{
  "parallel_block": false,
  "init_std_o": 0.00272,
  "init_std_up": 0.0154,
  "lr": 0.00796,
  "dataset": "wikipedia_en"
}
Each number is 500 + 25 x the weight over its row's rms, rounded and kept within 0 to 999. Layers, rows and columns count from 0. Numbers have three digits each. The size before them is the row's rms in percent of the matrix's.

# down: layer 6 MLP down (transposed), 448x128, rms 0.199, rows 15-114, columns 64-127
# up: layer 6 MLP up, 448x128, rms 0.212, rows 16-115, columns 64-127
down15 109:484541493442500481503526495530482494497519474481506432500469488464475529499497459523472536526474505490463476522444487480520484503534509504477542505497490515522480516511546508453528492458490522
up16 098:537495521527486536398477529522506522523508482521483483482505459527545488504500478524472508535517514452512524504482479504524555508453553478501508488505492491486463481470495496475462552516495517
down16 094:487562520497531495518537461500481492524479465535510538521484476527489503456505531513512483460464483538517517553480542514490532476501466510541479513496523522588502516513522490513535511525497457
up17 097:497485486489503517494482507480496504510521536503497502483515521519511489469496478467514479462489537518493477499515504499570489540487469530494502543528497505499462460427526518494537506467473497
down17 090:474472480484515465499471471488543458514529494498528517486459461464521527499516468501514489531492506490471470547520518479493506493540534489536503504469524501472520520554488525535460519488494485
up18 095:544478477498501542517500499515455483503503506488492489544487534476515474518532527545474531517501481524494506484458518500512494498503504487499512516456494479502461524530490489527550503490520473
down18 099:484498484482470515478504520481530554535521510529538511516481499485488511452494499502566504473466556506516526488484502487488501473523516511473477499471502484471486490522506498502480529504522466
up19 105:475493514504502447472484477540515485520515489478525481493501512507517511482455484561518540466482488476517503511492548521473520477489501529493444506484522491479521526496524512465500528470480560
down19 111:485522438481508518523521514457471510505494496452493495503519463496483517470527496504524451503524493502505530542492520453486503480536475465523520501468514494534503537528510509517542494492471511
up20 112:529512503491469498481475465490526544476537487529503537527526494482481473468482470525523536487477514465535551506461493537533518533474504478534519511478530472512444498497487541524483489498488495
down20 103:505526444477504520489514516555503482542459526480512502494501519516492486502510544489524484492512490473496490438516479468489531481500468502535467493491505466495481465559503511530506461536461498
up21 111:504500496503509497489519509521464509473501500466506488454508535513483478450515528545521495477529524484489513500516475477528520482517490525504532524478482457499482527498538523498498507578487515
down21 109:489486500516526507500492508471511504498550533455567431499466539495528477487497487467510474500509489475463484516528498519519481484505475496487521512538447512447484493435529533477483518491462462
up22 103:412479498471509490492528476533512521509509521514475485444476460497508495484526493506484503522480469479505508493485484477480471483471500516528492540498509567476484456506548512482457474505470502
down22 107:519438548503533531528510544460546505495465511547516483504508507483516494507493507499558509494499478500507503541550530494441481467539521479510515491467500534519519461491478507508476495473477519
up23 092:487489502486475475480505472538449544520472472495436460536486519551494533494461510548534503500506476488477550509446482515518485504536508506530494471483479484498497533499474480517463473521486498
down23 093:524537519524495507513539511507510481533492489504530550479491527503456453513478491485506534484509498492492512472500488528452503508489510494492484471441532511485522547474501442486477527517514491
up24 093:525528447478518504517502468491494513489492477498522530508469548477528521527484489485520459505529515509477474484521505524547542516533550456483454466545473494472478487495485509478495507461491501
down24 107:499492515511515499511518541498511513479466513508494470512525510498546495477492510492500474526486449537509494461520496522491528532487509481475522505484522536514534458496508510473511479448480540
up25 132:553499528512477495428507531472500483503462497494487457561489519504481515463478518504490482534538479490510489477503539512492503518483514540490494452496517489489492493489496513512488538531485468
down25 094:500524539534529510548493520462541512491462470502499532529521474488452513502496492487543491491512471504535517486527476456448501485499482495502476474501496476515499525472470499507478502449543486
up26 098:485503510503536497528507520535509510495480523502496499521465509557482509501482513490480510488469437513482510472488503539538527487485511471515514498480500487508448538499510493544507502506474476
down26 099:496489522458521503536485525515551444478485479549532518482521486486503504533544499491491539476415489474428503538522467520512510469468512490509477538481489510520528529527466484500468536493531474
up27 083:477482502481498508484540468498534526551466521509505524517475502453513504522487537494535489495497498512483482519487517441499457474526527482486495497500479523513480517482475494465520543464491471
down27 083:539511498499447483482507491547503507488483443475524490481523474512528492526470487533484501533534530492497492514519505499500491496440485483492449532501529469492517525531547521478498496505501517
up28 112:487491498503462509521477543492466459466518494511484458545549467529522447517526533480521492481561505505487501518508488490552527495483521499509507511491513496462507475553488493481488503528485522
down28 088:499514534496556517516498511441519499500446519503479510530464484523482453491499493484490508499523513551461546486472489482483505483511483504474491535492522502532491489514486457497517503465514493
up29 092:523476473463513515488533515536522460441515510486452475459518522503498550491500497530482476449508493502513490483481506512483517448507523450514529540518505474444537534507517537495488528516509461
down29 092:529494480453518484505469506544512492491465517502449501516495530476498504512464514509478470501493480488509467483487500486505499486521476506539484444493491497528471524485456436471468459531518505
up30 098:491499533468519514545491502512502422503493525530500506521492514531496495510498512493523492484480466490499515556511525428497483506485493496500513529511463493488456503519544503479501488464483489
down30 110:500496488466479499499473515486498508506531527511504475486525507467452487482523508460499515545493523525479494524549502488456488527523544515484517499476498483507494506514518512478494502437498520
up31 098:543501509512504542537504481516505502460511506473523490521493459494512508494520478532519485538570472464507465513482495528512514470498496509507514534516509487497478475519447479461495526523474455
down31 105:551524497531528545488521477540509530457474510544500496539556529502514504493499494505516497526510508514485469483485506478536495511519480516542507538485508481540488488526481522524521492475492511
up32 102:526507507524498477496542476508468510436483484494453499475510442511502477493482491473511506492509521516498513510494533511474487577510483512490547501474512496464509511510526508525519515518493531
down32 102:494545531518506527479470526522472518452486485461495492494511492476514485483521496445516578510549473459514479475558510520508497493475478521510481537486545470510517520519542510488474517490486541
up33 080:459518515513429518550444510508506463544509520541519510520503534497508486509529495540527505491478506513524480509478486535508541541495506526491506483538481502510467460468500491463537477479478463
down33 078:492513450547514470506507481490525461512490462508516499476534527461540489519551528505503488480522500487544515487487492526507487534508567522492506485523500518537493450470519517500490508505439503
up34 136:508528472478496501463537488509490527494475513509504497546531480452500476515435484483518485482500506490496505491483477534496500509474511531517486513483482476482533467504573542477508503482444471
down34 129:501519467517509484496516530519531497499499520453529469513537479448494538491477509489511486460504516511499507468504489494526523507481482508500535525495445460471475453496525485514519514508482507
up35 099:474450489475453488512512507477500508491527496507507503481519464514457504474532531490483507533527502485498494541520524448497506510522485464519479496507520517510488507473533446516485475499498467
down35 100:503530507438522522488500503547518507527539530508523549509505480486456522529515508478503490512484475524495514515520505498523514466521521529554482466503492548483470509483513504519515495487489483
up36 098:530554452470520495526550516515490514501530470498460528487528534492486485504423500521516485536475511536483489517483489531529469477489490461481496508528545532481466517496481511462470479476487505
down36 092:509470536501484472485542483450521478449490502463502511473497461499578512491496459512461523540504493470482502480490494461487509511498497496451503492503509526517497454509468490478530466534519530
up37 093:531537465490448489469516519485467482488498523497540506517498515507517514487473467468522484542505506509495507534531495531530541506482512523496536503464487527499471487514564460468466516484503481
down37 093:485476500460477529500514538465502497499489472494505490497484520457522506492456493516515511542504520503498495478475516486487535475518493480496469506529540540474478468499489533552498485499499481
up38 113:525494510496498527531496509539498535501464505500477508525512469502563490496497508511518476536532471486522500486510479503520463500522467505505488471485480437470480490522500466481499497525485506
down38 113:546514545497522530483506543499520543437482472486492496503519498472522500488486494491490506482522491475484467481524500494494529468496545456505478530504536500521518459490460482430509501518508459
up39 093:472467485503507518507510527511506509539527529521544479473506495502473518502517519517541489520513527473526505524432507512488512524482515560503489493464485504485462520462520524522486472514537465
down39 096:467418561541509530475539516459515521506523519497521484499493503511502531483513496514473474535495512456501525503515519514496467483533534507532484498482513498494470528484506517479474547486521519
up40 114:500510484498512518527558464488494546507517520510555491454543502492474489525487516465518486490496521474489493461472497507492479553497499544518490500456487475498529505513521488501509474527476473
down40 109:535489499533497527467517510459515511525525508553537533498507493520502503493495516485513536507495530483470504494485471503480529485476496513511532485524522487501489458505484502532504482505471462
up41 098:516502491471528500496538505491476517501499509491460506496513507487544464499480520534456492529501488551507515513513478509503497537492540495472439479505467504496525490502479487525505523505500510
down41 101:503522509484525503510550512542542517499518469487520553495523494515464518522501469532460484506483511461435493526496517475469516493482530481475511534484494461534516550512472505468481469480498488
up42 099:477496479515475556492491488458457477497511485467491469461508525522483518534484522504470543504515495508501531514456501523550504468489531491523516467477509511521509477499445498519472503530535507
down42 096:424484471492514495493486499486524520528507476533469455508520471473484495501502506496453522535524517522519494481487466493486538525477456488495513539465477462542466521488471486539462506517515486
up43 079:498539472466494516496497495493540486532505507495495463463479484526509507515489529542507523507459529486505514513528497523550490526483482511543507495510516506443473462496564512527477495504480489
down43 080:483467478548510524534536483507511492513468498487496507515530552482505495524471475464490459522542471507512487506472523517541497536535442502524527532524521542471494490484517529520479486538513505
up44 103:495498491474510523472477444510514474524514500426516489532565504517489469517513496494475501532543500470512543514461547509504529511498546517503508472510494506532501544533493489513518531477512511
down44 104:492505508479459442487457471524495519519497477444482468474505513479508521474478507475480513505491499473465482499508516522500508505498518519476473562459450451497509473481505457470483470497509463
up45 109:482501491513477491480487525462525534449483486492506481477537458514543457503504490474519507486500521475484493474517512465529490474461503557494524477452462507478494497534540561499486478544456522
down45 097:500513495518520469498504497515501481495501500431483524451512530494518541501481490539503488490526537517518462508458453512513512448532494482504511506504485543473530504477521471512485484526446529
up46 119:497516455517523464497560509515455552510458440518529503471459488514496498496464521509492488478490517506453466479459513506458539525490520484525457521473466493510511518482523486514518498499485491
down46 107:543459506517493545474506496510536537557485485559486483468556520511523492504516467529524473506513494506483504540492481518513535506504484510463542502524497509481495482483484489491522495459492531
up47 107:490488542466527495503528497510549481464510458509491506434527506519484518525493493477521487545519502524523513500543525518492475463514514540516496472518457527481508555476545531538495487445525530
down47 097:507523474529497524433509473458509505513485467501525504542485502497481527483504450516510486475507496513476513522484474495502505525520469518504481510480492456437497463516506492489527568519482477
up48 092:457486479469475529481497507516530471507470483544524499505551512528499532501492491489461522526467482476545516494499526491537524526480491481519502467471526462486470441551473495520499494562494463
down48 088:531497542497519492499551472453499478533477522495474501513489517523537490513502539502445497530504482483469503530508511505503493499471489510500538496501455520515531530482509514479483467521483524
up49 094:499538491508465503488487471518500521486466486501501506446493491480508501500510575503527505515468445459522518496503520529490530494520491504548511522496504476525465550496506455521514481522493491
down49 092:516530501491483493555505534481492512474521510489479475444516518468459491524529485520495477481538537494489508448472474442519508497525475473521521492510520498492501512506526529513488447482526545
up50 091:500521532515502518502495509471448507498516540482476489493517471482459491482517481503538486528541488466493507492499534523518563501484515510490502507499501464516499480512482492497504522459537511
down50 095:493487537558466497519523487501463478489523492490512475492500476497480487513473473488518528498484532545504518469534529485494504529503523504533465523533499491496438523495460501545470511478476522
up51 094:476510484559471485549512522526501491518514476504514483490491507488491545523463536517506538491512473505463500494474479538479482527528544515518496486527518474476449481535457515516468529476484498
down51 088:521543529484520509480502465478512489492484476498552492510481480526455523483491511505506486538498461490513506484515517458479478475492546499543529497513507509519503582499454530511512487507515530
up52 097:534529511495512506494481485546549519500471451485478522491519504469527511508461501531479526516480481540461502551502507513462456486484503524540508456521467533456512461506493501521466455519490531
down52 101:529510471490532528515527480497533540498489470494491505523491497522494491548522505542511509470464484520493446468509523496497518500548500497496471449517504488547488469487477477532514498500525480
up53 082:512556498510517516480490502488469524522515518483505450441506498541521490485497502471517531513460488489482481446493474497490523521511535457484508567495507510483446451489525513517496577519501509
down53 093:474479483502510473494460489534495534511497466543505484501444473460492498492493498543515462482504532514570554488492480501518507471524554475482478543518481473512529520540467498447511528477474480
up54 107:532519478478525516484507501538534490493477467502491516536499438483512456508473528504531544502537514488477473478519505534476474504511524509535510494518488484487516493515507555460531493463454486
down54 099:498502472528485514490512513512483500491510542492515450540505484486498506490479518503507491503513533506481516459501504458488460553506477518517532538463488493555480504474537512534527456468501495
up55 094:538484533543518499500520518546520482474528497477479486530494516508494513488487474491482469493517470496528491497480498526507522505513538526546480526489517475476474492453494526535527476542489471
down55 101:538544562483495516509463506498494512495507534494507456528514506468521474483497467464478492469515508495485482519439505535512529529452509488505507478509492533493503466461506477521486479508466496
up56 086:533491497483501500502492423499483499476484486506501477470489558543507515518535482533516510487525462545509501499541480516455504487519485486517522517496502564496537512530474444503524478505514529
down56 094:464518521523470495525491478479448517549463509501542529483487503507526500477498492480553533505521457544525498532539482509509462525487522438509524487499504501471458526478478495515501480483493509
up57 109:514511452457452537545532513512524484505516521493525480515486492482513470505463497470519463508496465528527560491487494488471498504516472529522445510453488499448491512514550523470481515521476506
down57 106:453492446519531490472536523507486500498472488497583503516532475520558476494436497497493554501473485502464531470518471486478484511504467502504490519478489457527487517484528501495462504511512483
up58 090:503527479504509510462497491537477488571487509503505518452505452488498486503502503516511534506469499513474509524507537565494485497520504486515505484472467506497492518513512477511530493463472474
down58 103:502506504483503458498531507485490517503501495493494478452536477541502476525525481491495490518471509527472505509528495526474457502500526491507516510513534480458481539498541462511525480533514486
up59 102:485492547505489499498492455494450468517542492510465484494493533557547487542470470458523511502466475527531496484520516468538547531477455483508523504514497479479475490475485514507507517490517491
down59 100:486525476508496543520487510471502517463481494505513504499537507447451500491488556486518504474497529489509470506521509481483529467474504509519484507543485486517530506494476495475480521555537556
up60 097:498449473519503442522524527464529538470500507479487501443528500472499505521521541511533462543535501482480501477524481516506545505487504503456511486542471480532497483530553517502485471488519490
down60 098:485507482528528506487477534549468501485450548483527508520459521485520462507513467476518484501521527525487479463509519494452461523541508510510502484487517513482498509476501467485500483476466501
up61 108:522487458453509470506484486474447480484530475494529546482523497450502498518464492522473504520506507467526517518482514556521487437463517515506543519508491499519493476471520496529467543475523547
down61 104:451526524542458529504457506499534544505505523499509497494511502523508525507536491475511518485498491517533503478501506446487567484517478494466498521488502525456484509529480512470499453507488483
up62 103:484463522535475473448499487476483465521459473509447468507454483497549549495508506502514484469514465526465529547501494493487490488513476514514520486485566518532540514512522512522519454546477506
down62 095:500511460448497518439535485500498468478487493519460524491526520454483469499531491459474511465511525501506492500508504496512520514547507485473520461524464448506492475489510492453505482518499484
up63 112:538502470556515552506522518493449469512515511482498520470474512512527486478483504511517546492537472492501523499498498488467493481498486474543504462501447483515495491495536486504495486495485465
down63 114:487502492486494488523539452470564521496524479498534493488505489553469507506490516533532519488472521508535530473497492468516524465513490536494468506468488518500487501527483512501478490504521509
up64 115:521487445502499511541552515481496468493505421482484479512517491463504487463495555510449484438531513539526499496489481465478481522497516493517501481483480552478491509518493507514489461534505523
down64 112:523543508496520460514476505514469483505459483488526553505521538499486531501526500528554484514476501494486510485520473519460479508469494500495498515460550473539492482515505516538482479523556500
up65 096:489497494567502516512523487511483474489497469473554513517527554502517510458471492490480510470470466474519460505477493486509477476499505489558460466470535482543459489493504522512485513530516491
down65 097:503522527460502514506482515533492557488500489474500523484509481506462473538517487540496498492519489513521518467502501508562506507521528482545495483492462492510499482434490517491515526486480483
up66 087:504497464498471459548505515488459491476510497491496529469491514521530484498536505429525504503496505489508435520522508517481523490475488532513492446470488521509520524514514453497546461530508518
down66 092:505489526530476535504524475527506505481481546474478465484507487495482500534538483489500496524528479528521518514521506477473464527532495504474483516480503481503433489457453507479494517503463493
up67 117:551496513490510526536512521516470515558518513484507473456538498475499458506471521522476497539489493508546509555530519526552459477472510525520547507499491453484493513537462471478504513512477517
down67 110:504478519504515483527488494495521463519495465522453485477479505463502468507540483489471470458496488504515474525521539480480511514520544444494510417461467500519539494528490529493521493512460501
up68 112:521479512531478470494498504483506539485461499492517490539548464504510509469485503521518545512523485491476483512492511489517499544511510510483545507501490503508472508469497473508466494483498517
down68 099:521467504502525499534514531548501530527478478485480545463492496563480516500475490456487530513517529528541508495475481530471521496511498432502504497487486452462515483514497473488495465512500501
up69 114:482521525524440485494499523516492476516523535497509489475495532524507517470507515454497514506490503541505474511493464508438492519518476486514512522502545475470504488487450509491490505456508468
down69 108:488507457528455494529526487488507490520466490443475507454465510523505469477534475509491541489492489514466521535535432463476526455446513505481500495514497498522488546522493480496498512463465489
up70 094:518475517466537516420549435498495514558547517476523510466487478482535479482460519480527477509467535528498492518470508486513495505507529527533509529526462522490507521473505509444503469541490475
down70 112:488502509476499521470503525512453506487538491545526522505463511476528501488540528475526474491502536544528493499520513520521494505517485506491507512519456506484512514443519491487497539511536513
up71 092:481498478516526480530505484495462491488519474520509479444504497519520481526479478516537512533491498498475483461479504503528535481487471474473519452527494472513497488496497502523538522474497550
down71 095:483509493498467509524470500514499505501454512504448481483502497525502532523496482493483470479534511541514505539514498510506555514461529467449467499526468477522493514476551489449498490503497487
up72 118:504504540476453513533535503487472476536491486484517483532510532516474502491433490516513504461510499499549503507541480485495490479486474494509540454533525461504472489506489501551521478475473516
down72 116:537533525507507501522506502483508490518471477495497463504468529456465485519438494488493510494502528482495490511456480493515468483513508494466497484494511549499465519484462501497496489470478537
up73 101:530472589515517523528531519517486504490524523488537482521521491496529525501501488516510516460542547501499523481504501508464495533488489476484508482527523503470467510498480490490522528506505465
down73 094:473515549486504493496505499502510478507464477491500515484411496499471475519474482465501498518508485480488453529484543541507521498507560509513532534514497531516522499531502493516486477499505523
up74 137:485510522514490466471499514492465463511499480510512495450494489527493491553501477502528500475504475474528470477499470499516532523460479504513535514525494487514533483454515511492514505514498557
down74 135:478457536510529509502541488505492474475512478508563499499519503549485497522498511507501506522517473469506466470492487495484526533477464509557529476509528495518511500511537461447499484516524527
up75 088:523550498476480489523507481475476489507509516550504495478496533494514517520486493472526503439487485521476500435515500534486469532560536507500505483498506473452470494518507502535510497511533516
down75 102:510483494487498474505496451499485522522514423510498463467498521461532510492465463510501577495481490499471511490530539551474509463441517491494492492507536499464505486481529482514475545517491533
up76 099:487532470519469477452532504532497485510542517481492480503538504519527499513499554539468480519507496502514471517487473497495493510511505526509489535538517500489536442480510556475471533531484531
down76 102:516521493507529508543443485528488499483538475524502519497508485463510478461533495503486495506513544488509550450468460500434474490512526521524510468481478505515516524501519483521506493494467522
up77 100:562480465507497500496491465491480489518548562472526506527510460526535537551487513533529470485483510486548494496559531492485501463501490555544457479497462536499490531520509481490487513525473525
down77 097:476502489473466482503529484540487503495482520488461462511504470546502489453534531519544501502513486517456524479516492488476534479519474486513523469500528461445455486517536482493483507486511490
up78 085:508461488523499507502458515510499532486530509495480493498507514498526496489503509519542421470487479523504558500511546538509473458486495480494506524471538499495479508493515516480507548491523537
down78 093:457490459512452501505511483507507448536505484496507530527530510488516516491482484534497493489542538503471515525509486510510493539477493503535506541454504456518478565522501502501513508531575494
up79 085:511504495518510508516514467524467443494477538494497512498471491488494507481471501516542493513498508498519482551500510495496481520504524523515488545515490498482469476493496476545508487498483481
down79 113:477462525535510510519536478472519518548496483480503522520517514483520495497479496524547548472522493493537497470499496483439491489495509499492484464530481544497495521487490525534469480550455508
up80 111:501515493497531526470504515482486482508505517520527508510481503507509527466505458484508483476537468473457504467509519473448490515571555496473513488524475492524510503511522488495509440473473449
down80 106:489502502490447544509514490529503489520477523511472485539503490551507535526466522501536502539492538474533507506516489495499479500453453488493476489476530504467484527503472487511470483536507493
up81 105:519493513471488511496534447504514472471498518528462454490491516526474495489490479560502508502535494486525522495497508537479508489541525454477536423469439510488500491506524506513488481530484532
down81 103:533490485466500496557511503483519492447533495505506534491520501530482533533509465494488503489502461486533484535528514487453510530507472512504527516457479510540501465551498478444497460487511528
up82 092:536532495493518532478461504499473490498540528481515466475555490454493538495482462507455504489491484532522482529480532475514479489509520479461479532449538494442476500530526552519485499566466495
down82 099:495502517486516518510528509471524460516503491519518517521523493545485480534522517457478499498502537474542491445488473474514499510522491495496513519516522493476497506499419504540450492491496501
up83 105:500481494532536504494490526510498500501543496501532475541540547509515497491473480506517510536462507523516442468461519484493503486512527533481543528491529466465472500515516492500532518514473511
down83 104:473509524552540528491495519533492460483443512474535502520510480530495501466479489517498529497489477504484533479458501521513512513513471533445540516478496501514475529456513483486508506518517512
up84 083:519510478496506501514534528518513521474503518501507509496489489441519486502524490506512499491562500499499512487512498503464508479505493477524517524493498523484466452527508529500505458486525522
down84 106:522497470534497490510488514477490486544531505538537509498537472501539514476521484528563509464511461488482545511518525509502514486524516484504513485500494478501498459499493527504485496482522523
up85 107:504504463489492481505486471460514508472504495492518485458516512518557565497521552512514471481503491470532506484512513483536492468460485514527502537479523455490489470489528483505518474467482528
down85 103:520524531506524507510481513523531517481443480497510523511521509524462482478500538517512493522475487479524523474463526515499489491489547507531545489481514497467520505527542484509532485503516493
up86 098:514499460501500489488546478506492519467478501526484509574522526476500470470517501498454487524491461497515507517517535489502474516519488542522480502503477510488572509529480528519490516486514482
down86 094:513486526493458513499507455496515516524490480478516534481440493502471466497516459491481520452501471488565525496479508489434472490511502449546504532511522505489501520468483517515485506475529500
up87 092:515443513501445490470501492472472467533522496513452451516488537495513544541548503533529520509489470506466556538482522481514481515504488477441524476462500479500534534478497517505489517491528463
down87 099:521471554458492506473480488498508512502499490487468492457472498502471482525501518505478481494494504500521499542411539472478489502510502538528477478496455492493524524491504483490496499503511462
up88 111:544483501522510522476490483468511541488493465519513491516502507517479471476450501475526478489536516551509498483498565526528522510426513529502504463468512469493492513534488510455493469559522502
down88 101:530488548498492545500501512450520490503477499477540489520481481504454503472473484463512502473528485466517541536507575535470483520535469475483511523511491492502476490488509487509501468482496504
up89 087:482478515473440500508468483492518532538490512489491477484511511490534494528506535532524515502445533523512496445505518491515489504539498491466540513491490483548484478534519492470470520485491446
down89 092:499513449449528528468505445493509486520468470522477520502540511496525504562558549485512507494489503473493523506509484499497453517506489498507527549540557485501516513470492486472488510501537502
up90 093:454446517443487505505572491508523484491487471469478459513525515517539542525480507498502478516514507545475506503480510506462495505503519542520491499435537494472499524511531487446483499465471512
down90 101:454545502493492496550519459493520476463480478493530493534530476506490522482457489490523452543478485500505481488472526475499479487502576482513525512478505518511508516532484495490525472500480494
up91 136:543520478463496480512524523484489518515504473464578519508505549470499493480471489500486486503516535480513486506505456533539521528519514503477525528461499472496523492530516472503531492495494474
down91 120:529491513480548463535471540532534485497496479465529509507487490505479520448511559513500503499474536512521513496503461494498527537598476522447484496516517502498513486540503489531502502484523479
up92 093:516527486469517521491530525519533553531481526496493495542521537494520519479466507481502516504465480491487534480521535520494534504468526556500506488523510517503495493489533507483523473503489517
down92 089:497514532500475510485502468490497514492535544516495508505485526504505469482510482499520491493467520452508518468515537507526534492517499528525524566507517505440475448476493514480475510500517498
up93 113:523480534483479510480527503513492521477530492507486527480494509484468533552491492524514522501505471508547473508488473501542514472466521494514450466529458500490485504498510495463464475482528528
down93 109:476490539492498468504487491520501522504500465520489516467461467499464521468505535467577504457496502500527535529537514502467494485496488519483533489469487545495462560536508520472518538462496530
up94 087:523470468507499501498531513526489433542482484541501515465496497460491506540504491473511531553479504489456510493489514499505499560487495480506511484487498527462459555466491471500489510477517503
down94 093:459500514494446504482490503499478490499468493496496534553512513517537484510493483510508520541509548497463487544457496487512519502472515517502488508484491518516525535487468454539507525503461516
up95 094:490509523475504516478472543481496487544517504505540501532511467520469507479521507549466541527515495493549478487472496490492542482437547503484497471503511489504468524497503502489500502554513480
down95 096:489506518516522454497499492517493522491551511480512521476483472520488506487476479491489520504507464470498475481479514467497488503466498489504557510472536523544499533469524463506509552495508506
up96 087:487500486495480510515531516495516529492525507465495466509511482526489516504516472495514528491495488505519503490513531490531473509479483487457534510499487473452475494505472560512491482532482513
down96 093:492459541489488427470508518512497502519537489529491508518489530526490447498528537493536476497503544538496496501515494516512493484470563506510478536501523461489480521516498487501544491510496464
up97 098:502531492492477493500490517499499523497480488512528484511554502521516509456478480468534544495485501503491524520544535455515487548485504557500484478518551503479493507499513530496483455540469514
down97 091:531516524530495527515480509460484497553488520514506501512495508559512528486500480458498478493515500473436492515485469483510510486541469488498507470504514473502536511458512465486507484495521524
up98 109:512494510482465491489536506508486487491565507504535499478532556495494507507516462497506509524492515472490523461494489526546517463500474451496483501472490522490494551500507482479471533515516448
down98 105:535471483458481520488514514511499528482512512480479536561523529460470478485504543498528458507494498422527499462510510460478433485486491475484472515488507517495474481524533516493526520515496516
up99 097:471484488487460501487457491482517544509502524534544508512505490460537485466479541463484503520559475513560518510496481558514514522505507539497510496533496511497519511471459460491511456498535476
down99 103:460476504509496543502499548504469532543515483528504499521502501506508519456540480470500521519543527477532477465494514491502572464534493508512518491512527477500480483505502482499509491475522545
up100 104:473475503540472551511508518519471463495511488536522510493472523489484526538538477555508513476507449495511491505485482492503480551465485472518525530504487511515471468502556513495520494540477530
down100 096:493504497509513500490498538449532506497475550504522545471511522529526479501504505505457500506534525468474492526495499537463509502500494503489475492540514507475567496494459474503531487460481490
up101 098:517505489531516480482493503474476534495482513472555530509488518494484506510453452526471523451506436520497512496480497500491502525472534490556493562465500480477505509532523495527517462492466462
down101 105:506506490484514494524479492467494528498506494540475498521466491530545511544491501491464511467473470453490509479517485529488489507493479486502499525539493493487502491487516454502534457456573458
up102 090:522500486534480492521500528529487449536524478464496527550488491506544473499530468498496512461522475536499528534495511467503482512468522447473472509513456493486490491476491494556483518470507528
down102 091:545487469516535454483481555557521500506503490520498497488505511500497514508489534483485506458474515531522515484506485512535517502498530466490510525515457550432513493485480517510459516513523495
up103 105:508536537482450526502526537508474498497515518486539455540497538469517511465504489476498474474488482486486447480513513504512522497465537533496563420470517497533492480491570506501534517539447501
down103 101:534533479490473508540467536512466542523511525537506537495504485501475514456515494514521480494512513477477514489526542522526525516486460476490533483501438528475532506435501437522531513520511515
up104 098:526492528501485519456517541466480458545472547448491502490482468504541501521507494564501506462499472533494524424484452569524491541451489517519480471508523489479480522466503495485492503500527520
down104 100:479518524489515490494493464520510497502474507525496527505504493517483492561519487503525521496464485499469478466498510474495474465518493489509503516447551491531454500470504515485515513486536507
up105 116:539523518516499523481482506532505523510546515496494465485474476495500449492469478515493510500520515472473501515514528466515532490474498476510518442513467493506492494489505483472530497479517453
down105 102:464499484446495500495439469494485489500511490505484528490557483528495483496527515533461485493478566498493526478493498501507505500495470519533494514482514491507542520533509510550447559477532493
up106 097:494450519467444493491467476474471532506543518514477534492481528498511518497496502516493513437527489498485493547449466479502509485538522474478506501451482515491487535462452494522471477477496481
down106 104:510522527523526508518522474496482482506499513503563516492509473469469469456513482517511515543500517493508494482489484503517465537481507499506486491518489512511525506500531530427504515439528490
up107 103:479508494530568577508513517485482516495507479481476524514491498488487467514445509515514557506541503516509518499485485469546502502520541434565494501464502505475484456504527510473483478498547489
down107 100:522504531522493506483460493502488499524520492460515502496456512479472442495491491484463497485513491499522519493497506500499513525500523469469479464510487474533481487447511454480467493485536491
up108 106:521453507522500496519527499472504514467467477477490527507546524533530468473544460478502503459527509548511487510511495492526563520523537496463524460491462501496484518504493475504527511498486509
down108 097:488522526506480514466510519522459544489481533487508504452486483479513515535502535520470463514542501447492494520492479527462453458503470495510492489466547552494509533505506486539509503477548485
up109 095:474496541458515513484527518513516591492499473505529460529497524526497494479490504503526510513517498466412497468486518511489537524482512514494518436551478503508503487493492551509475500529479503
down109 092:469482563473509505507515490508501484469482509542494488496561522483491493551529485505490525528500495465478517482504473523474488490505493459462502493515483533503528491470516443490468509505532509
up110 062:515498516503474510500495558516485489472480512481515524491506525462510466503502495535471515501485470489550478490484501515479499497483485424516496513461490500501479534478494523479464472511463519
down110 065:523509470495543524496534544463533500461536506499507494498483495499518516524501514489526475452475505507479495486523470488541501451498459540498499450488518495515492502537502477515514501503493492
up111 088:523508503473490505502487483506556526485499520471505488533509498520522453557514494480498436505518504485501477501507514487493518524540480557478540509515486475503467506470513514492458513489431495
down111 090:472495452516522505511467511538510510465466483517509483524541468457467543506518534543512536524478530524507480497457489481493513493459491480512473526473464548459510494488516509503447509561488522
up112 109:496502472459520566518454479466453500469485515477514501483506468511536532470491474482512477496522522496523505514473534543480466511490501496478468494452502495460497525502510517451522515504470521
down112 105:484496524490547496523489517502565443494516494499478518501526544503475535494504460514517497515504494471454521524512508455454516467560489501529492545487457480510462487493485511530477505523511521
up113 105:494491544493517543512475537532502501537492465487521497534483527506492503502453510536523415505505516520522528495551526487516489483472526489526542525489539476460527485489532464528516496536480490
down113 103:464471479509493510504474570481511491488484505473555514488500484486476501515474501465526482496465548559519539492527522474528527496492473508483532466483524526495472508477485484511493481504468506
up114 094:494506492507495498522482538484495533512466493536520515475486516560509479539509453483539472506521487505479524458489535425471488481493529488581483490482467522548450520459527450504539458491479485
down114 089:514523523493521499501465465506484476487472488538506523510446520491475500502478507493480501472498538482515458484528514495499520541503459526514505514493520503458498498530456511487493528532544472
up115 111:490507470522499502432513479472507533507522541481547490538537511459478499477465510505518523501523525503494474533464489494519519511496510518489514480481483456508534409510523532477480507504517522